config.yaml
num_hidden_layers: 15
head_dim: 128
norm_place: "pre"
parallel_block: false
init: "uniform"
init_std_o: 0.00331
max_grad_norm: 1.0
schedule: "wsd"
decay_fraction: 0.807
batch_tokens: 131072
Each number is 128 + 32 x the weight over its row's rms, rounded and kept within 0 to 255. Layers, rows and columns count from 0. Numbers have three digits each. The size before them is the row's rms in percent of the matrix's.

# layer 7 MLP down, 768x3072, rms 0.0152, rows 642-767, columns 1664-1727
100:125140124089213080132124141088190157123171064145149086127135099122145127115111155137154161139132162107136189176102117159136156051120108105166154117103162139061179123133139116094188116095138183
102:083171162155165133081194124125137191103139127163109128078195133186111163164122124173128133106099165163103094112110106100120153119139095134140123133201162074121083123153086132134110154110121099
099:135139159100158066101142170137132133094129101144139109089125119114130125103133059158151104176125104153096118113178162148139045121164116154093111071131160194170114114089085152150144125137091118
101:174140121136150118082168117097124164174165124117119071061144108104116158108176014147124181169135123136159139108147104097158092132140129128133183107110143100093090138042153148111134161099142066
097:120134053192114160169147108145182143162134090136157105102117125139113138102124098089129133125121076145133136180067182148097157146157153104118111054141087119106110157123146101159111175113118165
099:184102094103097136099125140142108144112096085151125150126172071141163066148069160161139183131162129185157062130094159133165050107134102180104135073120081127135125067100144113127112150146173113
167:136090126108149098116134097172144097131154125123113085117139122168106142150117125115170156110128121105091137110108087111148126096104122123140125096145129123208112097119145142191119141103135114
097:074112094080144189119091101085141112126098085170084117130122140168159141165081156136128164083149127171190135185168066159135123155086180160095121183098140128121124113072182163145127098089132152
095:115140140150103151132140123111119117151164141083105136127118157157115106161156164144151173109183176132083153080072142095118146131138090139115168193103167145124142156134124099180144216117132084
098:124175092142103154093075178109152133090094163085174111110131103131122125057168141135139201221127137159142161123130099172109144091078155185125128123077162088124146163078136118164121119072129192
119:094105084177189128161122100104130125133155033158093161135067148099111125062129121167144116134148095158159161114135154145104110147150150173149112158095079113125161132139080058101142143134135142
099:155100122060120057188156144157168158140166166135133147177108087115152131082119117151101137095096161114136152129147132176156131086063062178156122216138101102096146192130126097143128133099157096
097:140097147110108104102118174178159149122077200093158139179136127144117141155173114204155095138144117136208129162095160091124097170156156108156133066223076147168159136033160125144122074118111175
100:139120139132132092149125148116069111127059165109094132179194160097154137097103148102142068092100129117108061088139124156111125153089092071115074088111086113136116114134065037135146071103193118
101:190147094163166103184170037154140166119095103104197091097163118166064138115144145200176132092121148112176133093149176117171144103169119157092132090108113149143106108127139085156108110136156135
099:149160076162090102115123124118131106130117109124128117201093125068140125113080125129115139086135129149144121149138131170095108165160105165142152084078154157105124098111154096138156059119148131
101:140191098179107151147157111129198140114147121150141114153153143156126102158132106142113112207123147115150089185113109179191080149145121182172134083169148130159137091128126112133085092135144168
101:126080114141154166088172142154049083071100133114132073121084058088088151194157164093114167121134127123118179137088092150067125148199103143085100089074124109140089159052172122123091122153122154
100:143187129155091094149153091154105049116163082126097133139132142147130156142078137061170044100121113198095157123120078154123157112083184081154085127159126130107098136167095128106145103175119101
100:169101097123111164118186129139059138084109100112118110146164105117137126200086193137110109208119134140101164166113107097107115140142087100107127115117200150079124160141041145111184161113113164
099:092148134117128213105138132102149107127111156083143083102105153191140125093089137156119114156144081154177118094168167091128122180084157155152138204154121135121156171126147113161069102135127135
102:162131095144097121123155108149169100152094121160062148098175117115174057110105116112178130121098096090122149162151181189166116108113085147120145078137114106192185088141064145084166110125131108
096:082061124052138090143151128183122154075102102092112120084122086107135152120097145133131100134142118166155185140146134154105120115117182122145128080092198116137084183154106110148167146091099130
098:058162151152101106159148133079180170106154200143121148180114172139127182186183162175206147137156158097159102029111124094135123127081100090139087129149152115131149151110158153073112154052076129
099:136174147147126164178136095135083138125081158127181110183128077125110124131109134155096145145126138185138138151085085089127106134200137116207109203168065128127136111161155112143118103092136131
100:102133083110149103089170129210103114181130064146109141155153147133142147100172178115134071175197123131085132061174142162123150109159069109148125131120126132179122114140163093147181136109125103
093:103153159107164080117095156095130111120113159117146158146107132099152147111123109135152199119146169090136118136070068132102147120156174107097143177132137131117097097142176154093121075148130202
096:150111156070099145113196068166119162121161160147112165118131118091088132097093128128115145140128098093120057144153145096138124096178137101146091172094134133144143135150168130122139148084154082
095:106110168123082210127159123137162148143139159091120109124175176163113139132130135134119174162114077131158175153139127158129132127093079110128107161141130139090129135090099136084114145096173143
098:094171198117096164111135109061089131112072112088132124095162107159124109132069125084161149156103071125071152129138127163107117084163086138174135155129126103097159103127100154122077133111107074
100:160161106104086134107126099094031129066104099124196152164108154154194059125139113075124157115145167084151095039130097153124063109114123081080168139143121102129138087161191161135169052154168158
103:107073097104161138165119126127096113129170106154157090093084141144070174112149204148079161114092137119121136167176169100171171078129114195113146136141136149118125102141105123100152132118091149
096:134143158183116191135134133143113103132099137054086121092131087110101171133134136125176096105165124117114141150092078174135132138160152142158167164158149171162077157171069095201135152095171142
099:155086138142076140124132042112113119082111076122142104140084119140086144146119172138098150071095132180120142105109106164097134138112148111176123064132112167092091176148097130160081059152107135
100:096107101092088176072115161112184118136131083165099080116165138086132117096079125148000083103114136109136087120140150071103109110077097160116030062144088109105161094115155111123117093097146135
104:121041143078109109145090163186156109149089092092103157086135138176127108153160131104129134086071142177117164119090142123119149122100121090183137039140112086162119143093156058103171175102194180
098:116175184133130086190155149054136117132176130128126148119161160138148135209109105086183107152146125146163091099096073108135139128156106117167182180150195145123125154147082158095121190132081175
103:151150131087124164134109086100172120089111191144140204152177140121079139078088130076082140111115106064144169117163084107192142117126138109095179213160113154070098138112123094132102118138130074
097:167146157114150141160113126065150143065143127141137118122120153116146140163104157103123107168096145117118138122152113119099142144128130151163135077135129124172110137123181147133140155134096130
100:123143147087134162157111113121181159118178152153121116161106078120119170143165126120081181071107121130108153110118140160059144157163149110133185081085074171152156154132157154130153121099114149
099:216157113135152108177140142171181061124116078139147122128127163094100082151122161189140175147157095131140084156082117157103200159100138115105114111168139198116101104120151149146117191172100118
095:117096128162123140078137109124124116146087131130117121109164148141161083126145119069164135140145047114067117096112098106133156072143092195129061114100084129163180139119101144061128104146131122
109:156153192093155109134105163135110172177132027124175120108142130115108076131162120113141148142203109135111137114092127104106112106123115129140105051118155107169163137113158072176166130166114095
104:118093165173174078122075091133058113136124119091154130180095162100176135121155118127142145126150177092081108117081101101116098124160138113108127116126107096155109120115158088135113000143135147
092:100127162131106111073131164142180090148145068143102146140116128084144143190149187151167142100190135080119128124107108160076039139100156084099157139111095154115148103169107142145108097149098106
103:228084099120129128175161171113129137183100155092071155134122094118125135184096129149135126143176122125132112149088089128177195148110116142113202101115099187166119096156072125117165124144108099
101:091151138107116143107142126096074125090133131147100116093121103175137164122105124140163161102145099140118115082113102081104098141093121132143126129149123155096128123087204194159128149161069115
100:133095117129165151071111143123118151125169252166109115127073159104152096119108113107088075144151118155114102121119144120162096148150132066154129200120137084079092096046101145063168114117103183
097:137196134141131126147151061114073152120099094152209139133029101184159109107099093134127107115160164088081114172155076185047115133143108119102105127066104176156115143108103088099124086149114108
098:172140167160128165108136138165134165095083089067086169163116147128164136128151101119159154128130116100081147140150120112176125155113091097089150116125159117105109194130107131124200114119145131
094:127120112105125071150154152108150168114156155125129117093168139149108102191112087129117139109136155124098099143138141123179095121139146102067107233156128135112125118069109109140177171116125115
101:179099159124136127116136078101160102179125129132127147144133152166154109112105092133181170103130128121166074112157116060069094104105192104117105073145072155098112130143159129122162145155102095
093:126173179087138103181138142112141130141104155136076152075117131166156179156165087148145156109144120164206129107116105154062160165168130116067065125143126156110114167153102147126142123152146132
100:160112170201109118097164131086125085117143166098138113142159118135166123150176108122123182148105122167190158146142134119135108154127159135152158041090132105160118112091117131089175124105097148
094:110140163172141179162150125145084140118158082084073140104158135068117096119163157177183076076124136131065127111133126085127161183059142111058142215147128115128128130172073151162134186116129097
101:141136157128142134062080120162159193124136060119163171202121140107159210109144132108165115099142125135084139111130101126125147118156145121112104116111130108150127161154137172179147080102162101
098:128166133171098161143111075145130074082068121119125088069132147098130147060147139100090128119087120117156127165160104119136083088140108116090066070137092080150100129153110115102159104138089095
111:192155085151104125159137087137114155098128163137111170141142103113169130085187160095110147133130059136130144133194123126145128098124172113159099159162125092092165140091110159150091110165105133
100:059093139041123209165156130113163160078142054152121064098148105130117104153151172120079127132148110142054116136114125160118167172099095136145099126107125143154161172111115112144145058064111134
096:159111114101128152145147179128119094113081118086108146135132160062117191038144132149116130133153159103075115109088131152083086186128176126155105118078113110159115156116121126139115128143156162
098:101150143075098181134155138143062073107105142107118127135117098219179129132104149126124160207101118166098111181187093091066157114113106129105055151138161110091093135157145145073117136117130100
106:151090106099124139166109211155202083091133132113166116115175108108104106148170108210108159145122134115145152121093176103132134153102109152144160105133141178102174138157116158198115100123164109
100:129108128132175101126098130093135108115132080156116163106188181139126138104119174150117122147178110079122140094111153161163085103172129074143108074134141129141093143135083075034095176131160105
097:167125188171174141121127197110116169188149105132116124181141080144130145149100139142119091124110142132165162106145064142112113061142111120071125156104134086169165156036125126145142150080097149
099:170147126157114139094188121130124144209149126147162145117119099117100100110087176155074148178187138104078127091123125119126141134141126135094097160095145149143145088117094132150067163103087090
096:134114114157150104089143123112182132098118071099109078122126150134122126116121132125094115126130141144160083079144114120119119094102158142144146165141086157167163124108129069104114084122144117
096:087145110213141195071056146156145143158088151127092154130128130129162136131113116142131115109104150144116141095160128107149152142088135154157115149087176142189099169182076145068116167157160130
102:115133168128155126107165168106125102092086058080102143106078112121171144141104111075117130101080115154171134148117165163126120145100092148188162102128110162160192155177095118055105077091075115
104:161106110135072162170109115198085128089108140103131172131149154123165150151183158116123118106087120157188158178110108113138144142115153105105105158128140059115187154145111130119129105091125093
102:153184146133170094158121178156083117125136100153122063080156104133153097137116077127123109103102156109150170126082156137112132127152152085050129081068086146132122152154133179164173103095104139
100:134117136123145080129130156145168092104071117126112106109165124173131131088130121072078086116131169134115127127147096091132106051119149127157150134103094127086150102161100102090114171161163162
097:066147138097122161218149183134146109110191112079114087113089153075125093156131140173162115182123135120095130155077123109148150169137150086100163161125128143166118116091085066163074112088061128
099:183114088146140089106099167139134143124083054147144140157125134116068128127182159099119133121158115150165086135106203078142078113170139131091126105173086089139186063156125139125101111183124195
100:148116169108152140165113130134120156141111075124089115099085072153122153118104127142083158159127070134191164159129098163099121156104126081162115172126143157121118139135085150128110152129159107
096:164143116138114102146186099129155084138067039109159144144158095163116162100182135145090117090136152124137120113137180139139117105132134158088099126075167139142174181082188121122112140091153070
095:156119129155181062133122159155086147139112126158126195118157064151111182097118117161147119072122072105064085075098135132143169154127146099151146139083154146136142119173033106162108171181135126
089:126120116091141129105171156117153110109064173151084140131099000156147128099084108080176111124191088136144046153163155114145094143072115190140179112171013154149086119138148133123115117115109089
093:141164192095138105148133101168148109094083128159085091135090047090115156128108101098091159096085138128197158122193098206133109114175119089052103151093165113189067183044148116133135171173159159
096:084100110157154148104138128159150177112112155141129130150114160127133167118113128172103123105143095129085136121128125131180115134096132100158120078111147162104126133124118094167058091140136088
093:127135155165147129131141126145177139119160068156239136076158106132095117094056122090072115119156084134136129117134111176160120171142132139126127252131142134073108128129096135142143155146101109
101:123101098119144116150136127123111080099163068123096059086126128132079177144154155126151163147173172049111124103141090149081064159107061162120116072105148142173117130123102156164196070096135065
100:100105078139135110111062105162135139123128188128152163180144116145160113146110119146131140084149130153104125116126110084127158106159114157145162200106108094152164176145178059124099168118113121
100:114116150113134172097190065114162157155150144162204164087152134115160088076048152141129175156153151136077117085123154148141156142147178080115121226131177119160124116096077172087123143167135163
101:110214133176126119124156087141142143074176170179058055046148140131114171154130184122114170104122138107152143098113025170123119110115162173123104189134180132085142117123119126080096118081182151
100:124111169091131110135084119128182161142091172163120150107127122139131091127115098109196078142115114131153095168130119184197102058186108100112089154140145123099178125109088144123163093082167125
096:097162150061081152076168114176139077131120084176140149123159120138086135106111118107111107130145123113135065135104123132078118080029168190137102083164151097084100093171086157187126111164145054
100:178168098131105153056142088140131095156163101117078129165101107099129209077133107131155127076099154103185109073076116128095104134163092115097117091130162084128163163117090127100167149101135121
093:133138118135136116154195085119160206153160063124113167108158068147160128133155105143113062131063116131091128115204106122130114172119117141078102060117074116112113142144107128127141154092183120
101:158144125146099126145110134195058128112093099174155149139114136112120113145146127084166097094160109121125117105165099123143112118105143184094087027109138159133140079130125122157053115093089134
100:094122069090166154137145059129092162100129082107163137096149123115092118173098136107147072127120073118116146121132096200126137165150133131124099221086186200144147137065142219166125143138129076
103:125139087172129178093099125131166117094104124145094157196093094175082175163132142073111091091086113136156148137115100104088140123193120068093138149141123110139168145144097132052117181108153120
094:158131138101144175180166121120107140065157100115077087143102098107079105064161142066159179156119153193184121137095154145151148172120113123155166173118101131131137117152143139100121106162159092
097:176126180188165108125172162117092098160106173147154099178079111143134141140121149044090118141098120105113075074080118064109122201146162134108111191159184130180137148099140097113109103099151103
097:136136121135183124112079143158130074149146097195128134127149069190101110156132150118072149133120134150126174167146085106169093144139167082060129126079122088140133056142162164200160114151122168
102:116136144142078104115158121099102122157139193094160160146132181147148172076122124071139173110097157095108156098116108073113149154120095020122140132114145123127109163179136141106116080180128172
097:128129128136113039127102150118160117148105074182134136110103166082145162162153142169100096145108163163155139129106108114101104160107132176166141126039156156121102134110146081074138144109139107
098:125126137130120084106113068087159149115109142136090102180187116111179131147141162149121117096155124164119140050152106145116162067139146167138164184134111139156079148108156133089126127113148133
103:120139146153101141178089163070139139181103169125099191105134094138117179166145138113169156149143141122111126097165097144141155117180094100133149248126167135112072124091070120109146187073113082
101:131108061122067107157089049072158138130049149063176147156154134106116113171150100070195120138106154125091158164172124105139127102133115084162144156151159148173096143114126149130148186113093153
096:179183119145105081142087160159079117178185123149085126119107050150116149118094110127109123166063048142144153111162153175157150166138098088090041058112084097142156137164121134158091086107105140
104:133093121119120148148114199123123064139099088112060160123143171049116129150090197126203136187127147159103133116154184134114125114133166115150091085163134152099139096143160101119181165170164135
096:110131162058079107085154084173165171130109094155141181100141097163110111143139133089136103173128094089098145138164119130087155100157105151151136141171115078131132134179125098120189127107116135
101:106084091086085128136168139132111162097143120056145086132161176119148087136142102160099136194119043114062126123135181089123041108120122160214202137185123168142180133103153149106108104132086159
098:123171136119161149128141154073104095113153140076127078157121084123096135135093180135125117136069120155173081133173125209178117107136136117085129167168103090144140144098114144188130148139095130
099:131140064165189128062136129158108138147143118142094065116117102116094126147120067094129179117187118124091158116133130134074077133174133130148118129157113146094123167171085152151031145083152144
095:171125156030167113179116128164064127111174113081108095142103145146103152102136105134134063161144122135098171110078104172115079175099194140165173152162152202161113127161067149104126128162169173
096:133027102093134132115146137139072108148114132182201121129106092130120122089087120124133112101107144094085120104127077128119074102082115132069135082114086097157063089160138141148116073105066159
098:151149130091101127119131123123128117088155142154145199169094152181119140035060164141120143162169136128159127143138172167152132121097141137085144171160036174108157129161131138120142115122179135
099:119163076175157163139140161131124115095130140095124127094129152120113132101088090098145124156132146148067119125110134126085142162065137146192122129099094123127170162101124081176140104148146111
099:118119133146122135145152067177176151214171064134093101130093094123151136132140142152102103116070144108135118150123109130061119144066108127147113056129126160146085095142079123095132158103130187
100:128136110107133140119150151195068092165126150148116101141131123053120081120114111156139097146150182127116130147170122149190092136168126095116159078111153108075119125134154106137136170119139130
099:110093102137190148173145137115105122125132138101083156144100103124149141160131171174096155106115151176152108108138123139135153099049155145156142134093112149133135135117127118135112116098138109
108:120133142080188097130093092143188106081130112132165155128110069105167122153141132130148073143127131138194099135151138131101084143142123169163104111070128078162125178138176138156143191118105128
100:151088132164146139139128120160143081181107106128152115154116151097113138104190173127124137138113115135074176176107199090104102168110137113121132157179107049137096158160132117114092169118087118
100:172159069100159064100098065128064100117137134140177126167133013180156099105119129090169137131155092201123141150111153159148158142131099186071124154121194124139154064123127123138098144133156128
101:160184132161129149131084080109186149127095128152101161126104097156113099084149190155212108095131135118097154148113111214117148166123162167103122181124128121117095084138136190148171146129070171
099:140130139179132112126096101126117128072114167093155139144130128179105132103054110132134100121121120117109016188158144064125158123110125117102096105149102140141112114116124120087154088122158109
102:055127144214131152118146121096130120128109089143135067086148124107100107079123193173073117232124138138125109175110166126124136102215124151152128185178098087147088136149142055103109122194104149
095:149113140086121123133144149069109152127182054112138096160132094157139157163160139128142187144170204132090155133100172140113099134056138155099138107142189124120103123202139090155189091107184187
097:095102111134165136151142080165137104118132107097095110134109190179116103099042114089113144118161124070109120111132148114127111142132130144141100049134076120131098095106144153112100118175148149
098:156126084109075077129150148120088101157131155066085172167214125111138141060140176152090130179163054102154170143138122096114124162120132077101077109117130112150130046096141132056122128055047126
096:098102117161117141145132132069129128138115146100056053145158182121115134183093115107108110179145088132151130185080087166087157160170094115132106044133100087112115191110089095141129084129144160
100:087138143209106065086103127097033065180144144175159097133112120157147073165073144104115167106153155116126140135179124045148112108132096118131077160124156097157097083113175082168091160094092096
099:126100108167089123174155116110125130150088158115163185091082120079092126149124046085153097177119110135145084100137125125187174121159090149116123183100120155127140149133089169103147082121164138
094:073092155049185184128063144178108100163145102121144117035177133167104121113175154095072100160117132162120121139113103089176126134109096127139156139141104148119163121143123123122114106119198167
098:166152133113141086168138106075163161131094149133142108135152147197106084149130166076131094084120114187112086107175103093100126165142142090136145130111204169080152163134101122147114169142031124